config = dict(
    hidden_size=224,
    norm_place='pre',
    positions='learned',
    qk_norm=False,
    bias='none',
    lr_head=0.00743,
    max_grad_norm=2.0,
    decay_shape='linear',
    final_lr_fraction=0.0,
    max_seq_len=512,
    doc_mask=False,
    dataset='wikipedia_en',
)
Each number is 50 + 12 x the weight over its row's rms, rounded and kept within 0 to 99. Layers, rows and columns count from 0. The size before them is the row's rms in percent of the matrix's.

# o: layer 7 attention output (transposed), 256x224, rms 0.118, rows 48-63, columns 168-223
# v: layer 7 attention value, 256x224, rms 0.133, rows 49-63, columns 168-223
# q: layer 7 attention query, 256x224, rms 0.118, rows 64-108, columns 168-223
# k: layer 7 attention key, 256x224, rms 0.119, rows 64-107, columns 168-223
o48 088:57 68 33 45 48 39 59 42 50 39 62 34 41 56 44 64 57 38 43 55 68 32 54 28 42 61 38 53 47 37 56 50 57 28 58 39 41 72 38 42 43 76 55 73 68 42 67 61 44 58 47 42 44 40 38 80
v49 093:50 31 75 53 53 41 47 36 22 62 57 48 44 76 46 48 63 57 64 55 37 53 36 64 55 39 47 43 69 49 68 60 48 53 70 68 53 50 41 45 62 37 38 57 58 63 35 56 49 53 63 32 45 44 58 43
o49 091:50 51 60 37 71 37 48 58 54 69 32 57 52 71 56 35 46 43 52 41 45 50 57 50 50 39 44 39 47 45 40 43 56 66 33 43 61 55 63 58 48 63 39 34 52 30 61 15 37 28 37 45 58 47 32 59
v50 080:34 45 55 42 71 50 26 45 49 37 42 73 57 48 47 33 29 58 56 45 54 67 35 44 75 38 33 61 40 66 64 47 69 48 84 50 56 48 59 36 51 36 60 43 44 64 48 42 45 37 34 43 53 51 53 68
o50 079:42 51 43 37 49 62 46 26 53 41 50 33 32 41 63 53 53 40 35 48 52 17 44 45 29 56 51 40 66 28 49 47 39 53 33 34 50 47 49 53 33 50 16 58 59 41 38 58 52 46 65 46 44 18 49 47
v51 088:48 41 39 47 50 75 73 49 58 49 59 42 43 41 39 21 35 30 34 66 60 52 35 34 73 40 40 52 33 50 55 41 54 56 53 42 46 49 48 54 58 48 56 61 51 60 67 50 44 35 35 49 59 64 53 57
o51 089:50 34 57 44 59 49 39 57 48 37 43 58 50 41 49 50 30 19 68 52 61 44 57 60 57 81 48 55 48 56 65 52 54 41 68 47 43 39 48 60 52 52 49 36 61 39 31 50 61 73 51 64 49 55 57 48
v52 079:62 40 52 82 51 42 18 61 58 54 71 66 26 56 55 53 54 39 50 39 52 39 43 42 54 54 36 63 61 41 28 52 63 44 57 46 55 54 39 44 30 45 48 53 38 48 45 66 50 45 48 44 56 58 45 40
o52 077:51 46 48 35 39 66 58 28 38 52 55 57 55 56 47 48 48 57 46 46 40 51 50 78 66 62 48 42 65 42 82 69 44 39 40 59 56 45 51 44 67 66 53 65 59 60 45 59 32 58 65 46 49 51 52 45
v53 079:56 69 38 48 42 53 51 31 54 59 20 47 60 47 56 44 48 76 65 17 60 56 60 51 74 49 53 41 52 36 65 46 67 65 73 39 52 58 60 51 62 51 59 45 32 53 71 45 61 48 47 31 39 66 60 20
o53 080:64 46 39 50 67 35 39 67 45 62 51 51 59 44 53 36 63 38 57 69 52 53 67 59 47 40 48 57 22 62 32 42 77 51 66 59 44 44 53 45 55 48 42 36 60 44 43 47 46 67 37 45 50 41 45 77
v54 086:55 62 52 54 55 43 65 67 60 33 62 39 61 63 48 48 56 41 49 42 69 61 66 38 44 55 55 51 57 65 52 56 37 31 39 61 56 64 59 64 70 64 72 45 40 49 53 41 60 57 63 69 53 37 34 60
o54 092:54 26 49 60 59 34 47 52 50 54 59 44 39 66 26 38 38 42 28 46 50 44 24 45 67 60 52 60 52 43 47 31 50 36 47 42 54 33 58 49 46 32 21 48 59 66 50 34 32 41 40 47 46 45 45 44
v55 089:63 55 52 54 44 50 48 53 50 55 59 58 60 54 79 61 53 47 48 63 65 48 56 62 42 36 36 51 55 49 42 45 70 47 45 58 54 60 75 40 49 42 37 61 54 52 43 35 36 42 52 50 52 63 41 56
o55 090:39 57 54 51 73 67 51 44 48 66 35 51 20 60 34 42 68 38 43 45 34 55 53 51 60 44 52 44 65 59 74 60 35 59 55 49 28 62 41 36 39 69 76 49 47 42 58 53 66 66 42 46 57 48 43 53
v56 098:44 85 55 31 49 29 60 66 39 48 72 42 39 47 60 64 45 49 38 48 57 33 50 40 54 44 47 44 41 55 41 66 58 68 47 63 38 29 54 52 68 44 18 50 47 67 50 29 78 33 61 47 45 56 54 49
o56 099:39 70 42 58 55 69 56 44 67 49 69 58 54 63 54 48 41 38 32 50 56 39 45 45 51 92 46 51 35 50 49 48 41 57 60 38 42 73 59 66 52 60 59 59 52 43 68 45 54 66 58 54 26 51 53 54
v57 094:39 55 36 49 43 41 62 53 38 52 55 48 36 61 72 66 49 42 52 45 36 51 47 49 55 50 55 52 40 61 39 53 59 56 49 51 50 39 63 64 46 45 53 57 72 72 61 20 58 40 60 73 62 60 55 51
o57 095:74 55 61 66 39 27 30 43 53 44 44 51 59 56 34 35 51 47 26 55 51 61 47 52 44 66 36 58 45 52 59 47 56 35 45 43 43 51 64 61 44 70 59 40 34 27 68 71 67 70 54 37 43 41 33 39
v58 088:73 58 43 56 35 59 51 60 48 37 46 48 58 46 43 37 55 54 43 45 54 49 67 47 43 45 66 58 27 53 55 77 65 35 51 35 73 53 49 46 53 61 62 39 36 46 48 48 54 71 33 40 58 63 49 46
o58 088:56 35 57 42 56 29 61 60 48 59 61 44 17 52 44 39 73 26 56 61 39 33 33 43 59 81 49 46 69 56 58 16 65 47 53 48 33 33 52 26 35 49 66 47 59 47 43 47 62 42 51 42 38 55 43 47
v59 080:48 45 66 52 37 62 43 36 62 64 74 44 64 41 58 43 47 46 45 69 63 58 42 55 51 54 41 65 61 32 57 64 61 36 36 52 46 58 36 34 50 50 53 36 51 55 58 42 70 59 55 69 67 62 55 27
o59 075:33 63 46 44 68 57 40 65 60 56 46 51 55 30 38 57 55 53 48 53 49 57 56 36 41 42 60 50 27 72 76 39 43 62 66 39 46 54 66 72 54 60 58 57 47 33 42 39 49 54 20 46 54 49 37 60
v60 100:53 76 27 25 49 49 63 50 55 46 56 57 51 45 51 19 26 50 36 42 56 64 51 44 66 54 52 43 39 78 61 52 49 55 30 42 67 34 59 67 47 27 40 74 56 50 59 46 86 45 47 61 43 49 60 68
o60 098:61 60 43 57 49 59 31 68 60 24 41 43 48 49 41 50 62 31 42 59 46 44 56 56 20 55 41 41 51 53 47 57 52 59 64 30 23 56 59 39 58 60 37 32 41 41 24 62 49 65 55 60 40 52 41 47
v61 097:53 38 28 50 77 52 47 59 45 42 50 38 51 63 56 41 50 56 48 54 46 69 66 43 61 63 51 37 25 57 69 54 34 54 35 48 54 70 62 56 53 70 67 62 54 51 41 36 64 60 42 59 38 36 48 60
o61 093:44 65 50 64 38 30 48 45 62 28 38 39 42 69 33 62 40 59 47 41 59 31 49 59 50 69 58 55 55 54 38 42 68 43 48 47 36 19 57 48 41 52 28 41 69 40 46 55 48 34 41 46 62 48 50 30
v62 092:31 59 42 57 44 45 45 55 47 49 45 60 55 43 53 69 51 42 41 56 60 43 37 62 37 46 45 59 37 39 37 48 51 59 38 33 38 56 50 45 52 29 50 54 35 39 34 37 57 40 59 68 53 41 47 51
o62 094:54 39 42 60 51 67 53 23 47 15 44 47 32 69 41 49 44 61 41 57 33 56 50 34 67 62 59 41 49 51 71 71 59 60 57 47 40 56 56 60 43 43 50 52 50 45 56 55 57 52 42 27 32 54 46 58
v63 087:51 41 56 49 37 55 64 44 40 61 46 66 56 58 63 73 60 49 66 54 41 59 27 64 44 58 51 48 56 53 56 58 60 44 48 46 61 56 20 53 28 48 51 51 59 47 36 71 32 46 43 31 53 39 26 47
o63 085:47 46 54 58 53 59 43 60 47 55 66 54 33 47 60 41 48 71 48 48 63 70 62 57 57 46 44 45 67 49 36 48 68 39 36 83 51 63 44 46 43 39 28 46 35 44 68 33 56 56 51 43 33 57 63 55
q64 089:21 58 40 32 52 50 35 36 50 49 42 52 39 47 36 56 37 56 36 53 40 45 37 50 44 35 45 70 48 66 52 51 39 49 45 46 60 50 79 62 47 56 47 41 51 47 46 57 66 65 37 53 38 50 54 60
k64 092:45 50 40 39 63 67 49 90 66 43 61 40 35 57 49 50 53 74 45 48 44 47 45 54 60 46 40 67 65 43 41 43 38 41 47 50 51 57 58 31 66 64 72 57 72 42 46 33 59 51 59 59 44 71 54 39
q65 095:60 27 65 60 46 54 62 51 51 47 41 50 56 35 54 36 66 41 38 46 46 52 58 45 55 44 64 26 36 48 55 61 44 39 65 40 34 65 67 73 58 54 57 51 53 69 29 60 56 32 58 53 66 42 53 76
k65 087:40 68 62 60 56 34 22 55 48 50 56 49 65 34 40 61 52 42 48 31 50 70 49 45 67 26 63 47 31 53 58 72 56 46 44 45 41 36 40 63 54 32 55 53 52 57 50 52 51 58 65 43 53 56 54 56
q66 087:42 35 38 60 63 83 55 26 39 60 46 56 62 40 46 60 49 46 53 54 47 66 40 35 48 66 62 45 36 58 48 32 26 58 49 56 68 47 76 51 47 49 55 30 54 67 44 36 41 39 42 26 43 60 45 60
k66 093:41 60 49 28 63 45 63 35 53 82 62 44 59 50 52 37 61 55 58 53 72 54 52 60 63 30 45 64 70 74 31 57 36 62 42 56 52 47 62 63 56 25 23 57 58 53 47 62 50 53 46 31 46 16 61 55
q67 086:34 57 41 64 62 42 30 50 65 63 66 61 39 47 57 64 48 41 29 37 47 46 49 65 45 59 40 46 46 53 40 19 55 62 52 43 39 68 41 30 50 49 33 54 67 48 61 32 50 52 32 42 57 47 39 45
k67 082:52 36 34 92 55 38 43 46 62 53 33 82 38 50 64 67 59 41 58 39 56 40 51 48 41 66 47 49 52 48 57 56 65 46 52 64 39 40 43 36 34 45 53 29 53 54 32 45 38 41 37 45 41 36 60 47
q68 085:52 61 31 44 44 67 65 49 47 45 32 32 47 31 40 45 45 62 39 53 52 53 69 48 60 64 58 44 42 54 58 33 75 47 50 37 53 37 30 48 49 57 24 31 49 69 55 27 62 60 53 24 55 47 48 62
k68 087:52 38 37 56 55 57 56 42 44 50 46 45 48 44 47 43 41 47 64 41 68 51 59 44 61 52 39 48 65 46 50 65 67 52 46 43 32 61 37 41 45 44 43 46 41 56 49 49 52 28 54 53 49 47 54 62
q69 088:41 64 37 39 24 54 64 58 47 58 70 68 57 48 60 74 75 49 55 33 63 64 53 58 47 58 48 68 40 63 33 51 60 58 47 39 52 49 37 62 50 50 37 36 38 50 38 23 51 30 60 43 54 47 26 46
k69 087:55 57 58 53 64 44 36 48 45 58 29 56 59 47 62 51 45 71 37 45 51 38 74 52 56 50 71 65 46 25 40 47 46 47 57 57 55 73 41 63 59 54 54 61 59 55 66 60 50 58 75 74 57 55 44 67
q70 077:67 62 47 43 54 70 54 54 47 52 71 41 63 53 50 55 48 52 43 71 70 52 57 62 29 47 68 35 43 80 36 53 77 41 26 45 48 29 52 59 41 51 32 58 34 63 69 67 43 54 78 40 42 60 63 62
k70 077:43 42 48 66 65 49 53 31 59 46 58 19 58 41 61 58 52 48 66 64 50 42 47 56 80 45 50 35 66 40 57 54 34 50 31 30 60 53 79 38 55 51 39 47 54 35 43 44 39 47 44 34 42 46 52 44
q71 085:44 63 40 47 37 35 51 35 70 54 47 29 65 62 56 47 58 47 57 55 46 61 54 47 43 62 75 74 54 46 59 49 49 38 43 41 44 53 58 48 52 39 52 72 53 48 52 50 64 39 55 55 55 23 51 33
k71 079:46 48 63 61 48 44 31 51 39 41 72 63 33 48 20 44 37 57 55 62 51 71 62 65 60 45 55 69 67 47 54 47 47 68 28 19 53 40 59 51 57 33 53 45 58 44 50 57 50 77 50 53 52 56 45 65
q72 089:40 47 60 39 57 39 68 47 39 51 61 68 34 40 59 57 47 47 50 71 39 52 51 40 51 53 39 50 55 62 31 59 55 35 29 59 33 55 63 50 70 70 41 61 43 48 30 51 43 34 27 38 30 42 59 60
k72 091:45 54 68 55 62 62 62 68 52 35 51 26 56 66 57 64 38 59 64 66 55 50 68 46 39 38 41 38 31 44 24 61 44 53 58 47 65 51 56 44 31 38 41 45 62 64 49 61 50 52 58 65 79 43 50 80
q73 083:53 56 60 50 55 62 75 65 45 51 70 59 57 44 54 63 61 41 56 45 68 78 44 73 67 52 27 54 30 53 58 53 47 55 53 46 32 46 56 52 61 42 45 51 72 41 48 77 51 69 36 58 49 55 37 54
k73 077:53 54 45 52 54 39 55 50 45 58 46 57 60 68 70 44 47 52 54 63 52 53 54 23 57 60 54 54 53 23 68 35 48 50 39 51 42 48 53 57 46 50 61 36 33 69 58 64 45 87 36 56 45 46 58 51
q74 088:54 50 65 57 55 47 48 46 55 31 68 32 59 59 27 80 37 45 43 68 57 43 54 44 28 50 45 46 54 62 35 50 29 62 46 57 47 44 68 52 58 20 53 63 61 39 43 58 48 48 44 67 50 37 50 46
k74 090:51 66 54 51 61 47 68 48 32 52 55 52 55 55 32 58 29 38 63 48 61 46 71 61 41 32 43 45 53 47 42 33 30 81 35 61 47 47 59 43 41 49 25 59 58 61 49 51 37 42 41 58 57 66 51 62
q75 088:45 49 57 56 40 70 74 52 46 51 32 32 42 52 41 44 53 47 54 69 40 47 36 69 48 44 58 81 40 34 35 45 48 61 47 57 65 46 36 51 50 54 63 48 42 47 60 61 54 73 25 29 58 42 49 56
k75 083:60 49 57 40 44 51 56 43 48 63 52 31 43 59 66 23 49 42 44 64 43 47 47 45 40 69 67 41 69 48 62 55 70 62 58 75 57 64 43 70 36 38 43 40 35 47 40 77 49 27 47 44 38 58 68 54
q76 091:44 50 47 40 61 46 49 55 31 44 49 35 61 45 59 41 31 50 41 50 55 42 43 43 45 41 37 75 43 70 55 41 31 57 70 50 22 65 40 40 42 39 65 37 65 45 27 56 40 59 42 65 39 54 58 27
k76 089:56 44 49 77 43 48 47 53 50 35 51 59 40 53 46 48 52 42 50 73 51 33 42 62 43 54 62 41 33 59 53 50 47 48 46 55 46 63 38 56 51 71 61 33 43 28 53 53 53 43 28 49 47 24 58 46
q77 089:49 42 56 30 58 53 43 54 66 35 58 37 72 53 57 44 56 34 64 67 58 35 52 55 59 28 37 36 54 71 68 47 48 40 33 49 33 62 40 54 80 26 43 41 45 40 74 56 45 53 35 41 51 24 55 46
k77 085:50 45 36 41 31 43 63 38 66 36 56 33 41 33 64 32 48 55 26 53 62 56 44 63 47 43 54 55 33 90 54 61 22 34 59 36 45 62 47 57 30 48 52 53 52 47 39 54 46 77 43 40 74 66 41 62
q78 087:51 35 68 47 63 53 39 62 55 57 48 30 61 41 63 61 61 49 36 54 32 65 54 47 40 61 42 41 34 40 48 51 57 46 35 63 67 30 61 42 40 33 52 41 27 59 39 64 55 48 55 65 31 32 57 57
k78 087:55 37 58 61 52 41 56 38 54 26 53 36 52 49 48 62 49 43 59 58 56 39 41 37 52 37 59 58 62 63 52 50 47 37 45 62 44 34 53 48 56 47 85 47 59 37 48 53 45 51 44 58 31 45 62 71
q79 092:39 44 58 18 47 50 58 57 56 37 69 43 71 56 28 37 59 29 56 54 42 45 43 72 35 54 50 52 72 48 60 54 42 68 51 41 57 72 51 52 66 53 32 54 52 59 41 39 57 55 58 42 58 45 54 47
k79 089:40 41 59 57 46 73 45 41 58 51 73 43 62 54 57 73 41 57 45 73 44 67 40 49 36 37 44 58 55 25 42 60 44 39 58 57 27 69 54 45 52 70 70 53 73 44 51 35 61 51 36 78 55 71 60 39
q80 090:49 50 34 36 33 54 54 21 46 74 56 70 48 31 45 42 24 48 56 54 39 35 48 62 46 54 40 59 51 64 61 48 49 50 48 36 73 61 43 26 55 49 49 68 38 39 49 50 45 50 40 33 48 53 38 46
k80 084:63 55 72 28 61 52 49 37 50 55 56 43 42 39 61 47 59 36 45 24 46 25 60 46 35 58 36 53 60 60 54 58 46 79 68 49 57 69 59 60 44 37 39 52 56 25 48 43 40 59 61 53 38 47 60 52
q81 085:76 53 44 45 58 35 48 43 43 29 39 43 60 42 72 58 46 54 54 56 63 59 50 50 64 34 59 45 42 60 36 48 26 40 28 48 58 65 32 55 63 58 55 47 58 44 39 31 49 43 67 64 48 43 51 32
k81 088:52 39 51 59 43 51 26 47 49 34 66 58 44 39 56 31 44 55 46 57 57 61 58 61 58 46 53 42 32 60 36 66 44 44 27 43 59 55 32 45 51 53 55 45 58 55 62 49 66 54 67 58 40 27 58 61
q82 093:69 38 44 39 43 40 45 46 54 74 44 50 47 47 53 47 52 40 35 59 53 35 43 48 78 55 59 43 49 38 35 35 55 35 31 64 37 49 69 53 55 60 45 67 70 54 46 51 50 62 76 29 47 37 47 53
k82 090:68 52 45 43 39 59 41 55 52 42 59 29 47 44 56 46 50 55 31 52 42 63 54 67 72 36 41 47 58 55 45 77 61 40 55 34 56 45 40 35 72 32 40 52 54 46 60 55 71 69 54 68 67 21 56 59
q83 095:58 58 50 62 53 40 33 59 44 39 56 56 28 41 69 42 25 49 43 34 27 54 55 55 71 33 49 66 30 44 61 51 51 46 57 48 27 58 43 60 49 51 36 48 70 73 69 31 54 46 65 46 31 64 42 42
k83 086:46 44 58 45 46 51 44 61 65 38 50 53 68 55 37 61 52 48 58 44 82 59 47 62 77 31 41 41 40 42 38 51 50 53 28 55 49 72 50 57 47 32 53 34 30 69 41 56 40 51 70 64 23 51 48 65
q84 082:41 46 53 77 60 53 55 57 61 78 62 60 41 28 46 45 42 41 60 57 57 61 48 64 46 45 34 56 18 38 40 56 54 60 45 43 61 59 58 29 79 57 41 60 46 69 45 47 28 65 26 57 61 60 44 34
k84 089:48 65 56 50 33 43 50 60 47 54 53 62 54 42 43 38 39 28 69 50 51 57 23 67 46 48 66 77 47 56 52 52 54 39 65 68 47 39 53 55 63 37 64 17 41 60 30 42 45 36 35 53 46 56 49 33
q85 092:51 47 54 58 81 67 51 50 69 55 54 25 53 56 38 35 59 45 56 63 25 44 51 49 54 61 38 51 57 62 57 47 61 28 62 52 43 63 36 54 54 52 63 41 55 43 59 48 60 77 64 44 70 67 57 43
k85 090:74 60 64 62 64 59 43 67 62 43 43 43 56 46 41 45 65 60 45 52 47 36 43 33 61 28 51 66 61 59 59 55 61 42 68 51 31 74 42 29 39 48 66 51 52 37 39 51 50 53 54 46 51 52 39 48
q86 094:57 65 48 54 35 84 53 64 66 49 48 61 63 44 39 51 13 48 37 61 64 40 52 42 46 61 43 48 53 66 34 53 38 60 66 30 61 41 30 48 46 41 61 63 30 39 38 55 35 37 40 48 48 53 56 60
k86 089:42 43 66 56 50 67 44 66 27 52 53 48 43 40 56 36 56 37 63 38 67 27 49 50 48 41 69 48 52 69 67 51 50 67 58 50 50 51 57 44 78 35 53 64 41 44 43 42 65 37 68 38 41 45 43 47
q87 088:61 38 39 40 83 64 45 38 60 43 38 65 68 47 49 33 51 32 47 41 68 72 40 37 34 58 39 37 51 69 59 62 19 49 54 55 41 44 79 63 60 52 66 62 47 47 44 44 61 64 40 63 43 61 42 54
k87 089:52 52 43 45 56 34 48 65 53 48 49 54 52 56 42 31 69 67 33 35 33 61 51 42 43 80 61 52 36 69 56 33 65 58 64 40 33 46 38 49 62 55 49 51 64 38 73 42 50 46 36 41 53 49 57 23
q88 083:63 50 40 30 46 40 29 61 34 66 41 48 37 72 47 44 54 56 63 53 56 60 64 47 60 42 40 48 55 40 64 45 45 51 53 57 42 56 65 65 57 54 66 49 38 63 48 39 41 62 66 66 34 54 73 58
k88 083:63 41 52 41 42 61 26 47 58 53 70 50 54 48 47 67 34 58 46 54 60 69 35 74 53 59 49 52 27 47 46 50 54 48 35 42 45 32 87 35 52 53 40 59 56 51 65 50 41 49 61 49 35 67 68 48
q89 079:40 50 76 43 51 61 65 61 58 38 54 43 58 36 49 46 53 31 42 43 70 42 50 47 59 41 44 63 52 49 51 44 45 43 27 54 42 39 64 43 23 59 44 38 59 73 57 56 68 56 41 48 68 55 67 36
k89 081:51 54 32 63 52 42 40 48 39 44 32 31 34 44 50 45 39 43 53 55 56 36 40 65 56 58 54 71 68 32 43 32 42 43 49 23 33 43 34 48 48 77 41 62 57 44 46 69 74 40 50 45 46 35 40 54
q90 087:38 49 54 74 65 57 55 39 28 58 57 71 58 66 24 58 31 60 43 44 54 58 36 53 63 34 75 55 58 53 38 59 48 54 49 35 31 51 52 28 47 33 42 71 49 68 51 36 50 56 44 52 68 59 52 53
k90 082:40 51 51 58 45 38 63 74 49 54 55 45 34 56 53 50 30 54 46 33 48 46 56 44 61 53 65 43 62 53 33 63 48 71 23 45 41 53 63 55 55 52 64 52 19 40 52 36 40 60 27 69 47 59 44 55
q91 084:22 46 38 58 53 26 40 56 32 50 52 47 51 35 47 62 40 51 47 43 44 61 28 62 53 48 46 33 50 53 65 63 46 78 43 38 50 65 74 50 43 63 60 35 63 44 51 19 53 42 43 58 53 61 46 43
k91 089:38 55 54 58 47 70 51 60 48 48 48 72 46 48 45 55 32 56 41 59 43 45 39 50 41 69 35 33 55 55 65 60 34 51 27 85 14 46 59 24 36 39 56 52 68 47 46 49 45 50 58 59 78 52 68 29
q92 090:46 41 33 44 53 55 23 53 49 24 49 53 51 55 48 48 62 30 43 56 35 61 79 70 38 68 25 59 57 72 50 56 53 41 70 49 33 48 44 59 68 51 37 42 36 46 59 54 49 54 49 60 36 42 53 75
k92 090:61 59 53 39 46 66 42 58 61 32 42 33 55 52 60 43 47 65 46 60 45 59 31 46 58 54 57 47 24 46 61 40 46 62 52 27 52 34 36 39 68 50 89 63 50 26 36 53 41 64 19 60 56 49 60 50
q93 088:27 58 41 49 60 41 32 38 51 39 51 53 60 48 69 39 60 35 44 47 51 78 62 41 69 52 69 62 45 58 41 57 47 65 45 42 25 49 53 37 65 45 43 54 53 44 38 42 49 66 63 51 34 36 38 56
k93 083:42 45 50 68 40 41 50 57 66 77 46 53 57 67 57 55 55 34 66 49 42 57 69 50 50 61 59 44 51 55 50 47 37 45 37 35 45 68 57 57 53 59 47 70 50 36 47 49 37 55 52 59 39 48 66 45
q94 091:48 32 54 46 61 17 53 68 39 51 56 35 51 47 79 39 62 39 61 57 47 49 72 51 64 44 51 46 49 42 72 48 44 45 56 43 34 66 63 72 52 48 33 51 56 43 38 41 60 51 36 68 33 41 44 54
k94 090:60 40 49 57 71 30 55 59 76 52 38 47 54 42 48 45 60 61 65 37 61 62 51 43 65 39 50 23 26 47 32 60 37 48 52 68 34 41 61 56 46 53 31 47 69 53 45 57 47 71 32 52 79 33 57 55
q95 097:46 46 46 51 49 56 56 32 51 44 37 46 60 41 63 46 58 47 39 36 30 42 40 38 43 45 25 41 48 56 31 66 34 46 36 61 52 64 33 34 47 29 54 49 63 53 28 56 50 51 68 61 61 47 46 21
k95 090:35 68 56 50 51 59 63 53 51 36 44 60 58 49 43 42 53 54 57 52 51 29 41 48 65 62 57 27 71 78 42 52 58 51 30 42 33 61 37 29 40 76 42 53 31 61 62 53 54 69 55 44 40 34 45 67
q96 094:61 48 35 70 63 34 57 43 36 46 52 32 56 55 43 54 40 44 58 45 39 62 40 56 41 71 50 74 73 56 53 64 38 73 37 43 48 47 41 47 56 40 33 38 68 75 28 33 17 54 71 42 50 49 51 63
k96 092:61 60 59 41 58 60 61 52 60 47 41 59 55 64 54 58 52 71 63 58 52 45 53 31 37 52 67 49 71 58 49 54 47 52 49 41 52 38 62 39 41 50 58 41 54 57 57 42 45 58 47 79 45 55 56 47
q97 095:58 42 52 47 51 38 42 44 58 42 58 36 59 81 71 65 59 32 49 70 52 55 71 63 49 49 37 35 54 56 51 37 40 49 56 61 58 45 47 65 33 74 39 63 39 64 56 32 47 75 59 58 40 34 48 52
k97 087:69 29 48 50 39 66 42 40 76 36 52 50 53 56 51 46 36 50 66 40 86 57 37 61 50 42 47 49 34 29 53 54 56 33 60 37 68 42 38 47 65 55 72 55 53 44 39 40 58 38 77 36 46 47 62 36
q98 101:54 48 37 61 64 28 69 44 60 45 34 49 20 55 58 30 50 65 63 67 33 74 50 35 57 61 61 25 43 63 35 43 39 39 56 47 52 60 59 57 39 47 46 30 34 52 52 40 56 51 78 42 34 38 68 64
k98 094:65 41 33 45 58 33 61 56 57 26 60 57 58 58 49 44 51 57 62 62 53 53 43 41 52 48 69 43 44 44 44 65 45 11 23 44 71 39 43 48 54 58 51 69 50 45 37 35 51 37 55 39 54 62 46 60
q99 086:54 44 50 12 52 24 47 65 55 46 48 64 39 62 35 53 52 46 62 53 54 53 47 45 50 56 37 37 49 32 37 65 45 51 33 75 59 48 54 68 54 47 39 70 52 35 54 54 50 42 73 36 63 67 68 70
k99 086:47 62 30 46 59 44 58 47 39 41 43 47 45 57 35 44 22 61 46 41 44 58 32 44 50 66 39 51 31 37 51 44 54 71 63 55 60 43 43 57 58 68 40 60 58 28 55 42 58 59 50 20 32 67 51 62
q100 089:39 45 58 37 23 48 44 41 54 51 32 56 52 51 55 52 46 58 36 64 43 40 47 71 50 51 56 47 61 37 54 40 47 44 55 66 44 22 42 32 40 63 33 52 73 63 49 38 31 42 45 51 61 39 45 22
k100 091:57 60 49 55 45 38 66 49 64 63 52 26 66 43 33 40 53 36 51 67 77 47 70 78 38 57 33 71 51 53 71 38 35 60 28 45 66 53 46 60 53 44 43 38 43 66 59 44 45 32 62 58 44 38 59 45
q101 081:62 59 51 53 68 39 50 41 62 36 39 25 35 37 84 37 57 22 56 58 43 59 36 53 38 49 47 53 52 60 64 55 44 55 55 42 54 77 63 43 42 42 52 73 37 56 53 74 72 47 60 60 60 54 65 71
k101 081:46 39 57 48 45 42 64 49 44 36 40 30 24 43 56 51 76 52 52 63 50 63 39 23 60 55 55 64 32 60 39 56 54 62 54 56 57 50 41 60 55 59 37 53 61 21 41 34 42 56 47 62 38 52 63 45
q102 088:48 51 62 54 70 46 52 44 42 56 44 45 51 65 53 63 55 47 41 60 53 41 72 54 43 62 29 37 32 38 53 32 57 54 48 45 44 53 43 73 74 75 60 52 59 47 62 47 48 34 50 44 60 43 52 50
k102 086:58 67 44 58 52 42 54 57 50 35 39 55 42 61 25 70 34 38 51 53 64 68 44 66 76 60 25 51 39 60 58 41 63 49 54 52 64 43 28 42 56 77 68 61 51 41 35 56 45 69 40 45 78 52 56 53
q103 087:39 48 43 67 45 58 46 39 46 63 58 63 26 29 33 42 39 41 47 55 35 49 43 57 45 49 61 43 33 43 25 34 42 39 31 44 59 49 62 46 33 49 79 36 76 43 64 63 53 38 45 55 77 44 44 51
k103 085:33 57 58 49 48 50 40 54 51 49 53 55 38 52 27 41 38 55 55 38 24 46 61 29 32 57 66 43 66 49 59 71 52 61 54 59 41 55 75 59 42 31 59 34 36 41 47 48 50 22 41 54 48 55 43 15
q104 084:63 62 55 67 66 60 55 59 47 55 32 38 74 54 51 40 50 43 37 23 50 46 55 55 52 46 46 29 45 44 54 42 48 40 43 68 62 54 31 34 47 49 63 37 37 48 47 59 66 40 58 56 47 35 56 43
k104 086:34 53 25 32 42 51 53 22 35 57 55 47 48 49 34 32 56 37 63 49 51 36 37 55 49 49 44 44 51 61 53 37 50 34 63 51 64 51 31 35 49 61 47 49 39 54 50 49 52 48 32 44 32 43 28 30
q105 105:35 81 47 50 36 88 46 51 49 42 52 63 48 64 41 58 68 53 44 43 58 49 32 43 58 45 57 71 42 39 39 38 47 60 45 36 36 43 34 22 51 70 60 70 40 47 35 44 43 37 55 45 62 42 41 50
k105 100:44 61 65 53 49 38 72 65 28 53 49 53 24 41 61 51 70 39 71 45 37 35 51 45 23 44 42 60 72 48 47 38 52 72 48 69 76 64 55 36 54 61 64 37 38 54 53 54 49 45 65 62 52 49 68 52
q106 095:47 53 41 73 49 50 50 65 53 54 43 55 55 52 38 73 58 51 57 41 54 42 63 37 72 58 46 63 57 42 60 57 33 46 66 50 40 57 41 65 50 41 45 55 56 37 39 46 43 54 73 68 62 60 70 62
k106 091:44 63 60 63 62 58 40 33 57 56 40 55 42 56 54 39 47 49 54 73 48 39 43 44 57 54 53 42 42 49 58 43 74 39 33 73 67 43 44 56 64 63 59 67 54 45 25 62 40 47 63 51 40 54 42 32
q107 090:51 58 45 41 44 57 56 53 42 42 48 47 52 31 46 45 43 40 41 59 45 44 73 48 48 67 45 68 33 52 62 27 72 52 80 46 44 53 75 52 35 54 58 73 74 41 59 58 55 53 54 56 40 56 28 44
k107 090:63 42 48 52 28 74 47 55 76 37 49 58 51 63 64 73 81 57 30 43 52 23 58 42 58 57 28 43 49 72 66 25 74 41 45 57 23 51 40 60 42 55 43 55 51 29 39 58 44 49 51 66 35 44 51 38
q108 085:30 47 45 36 45 65 32 48 32 69 52 58 56 44 45 56 36 36 51 50 61 76 45 31 67 55 54 65 70 60 56 32 63 66 48 60 44 57 12 52 37 63 57 58 66 38 68 46 42 43 52 70 36 47 49 62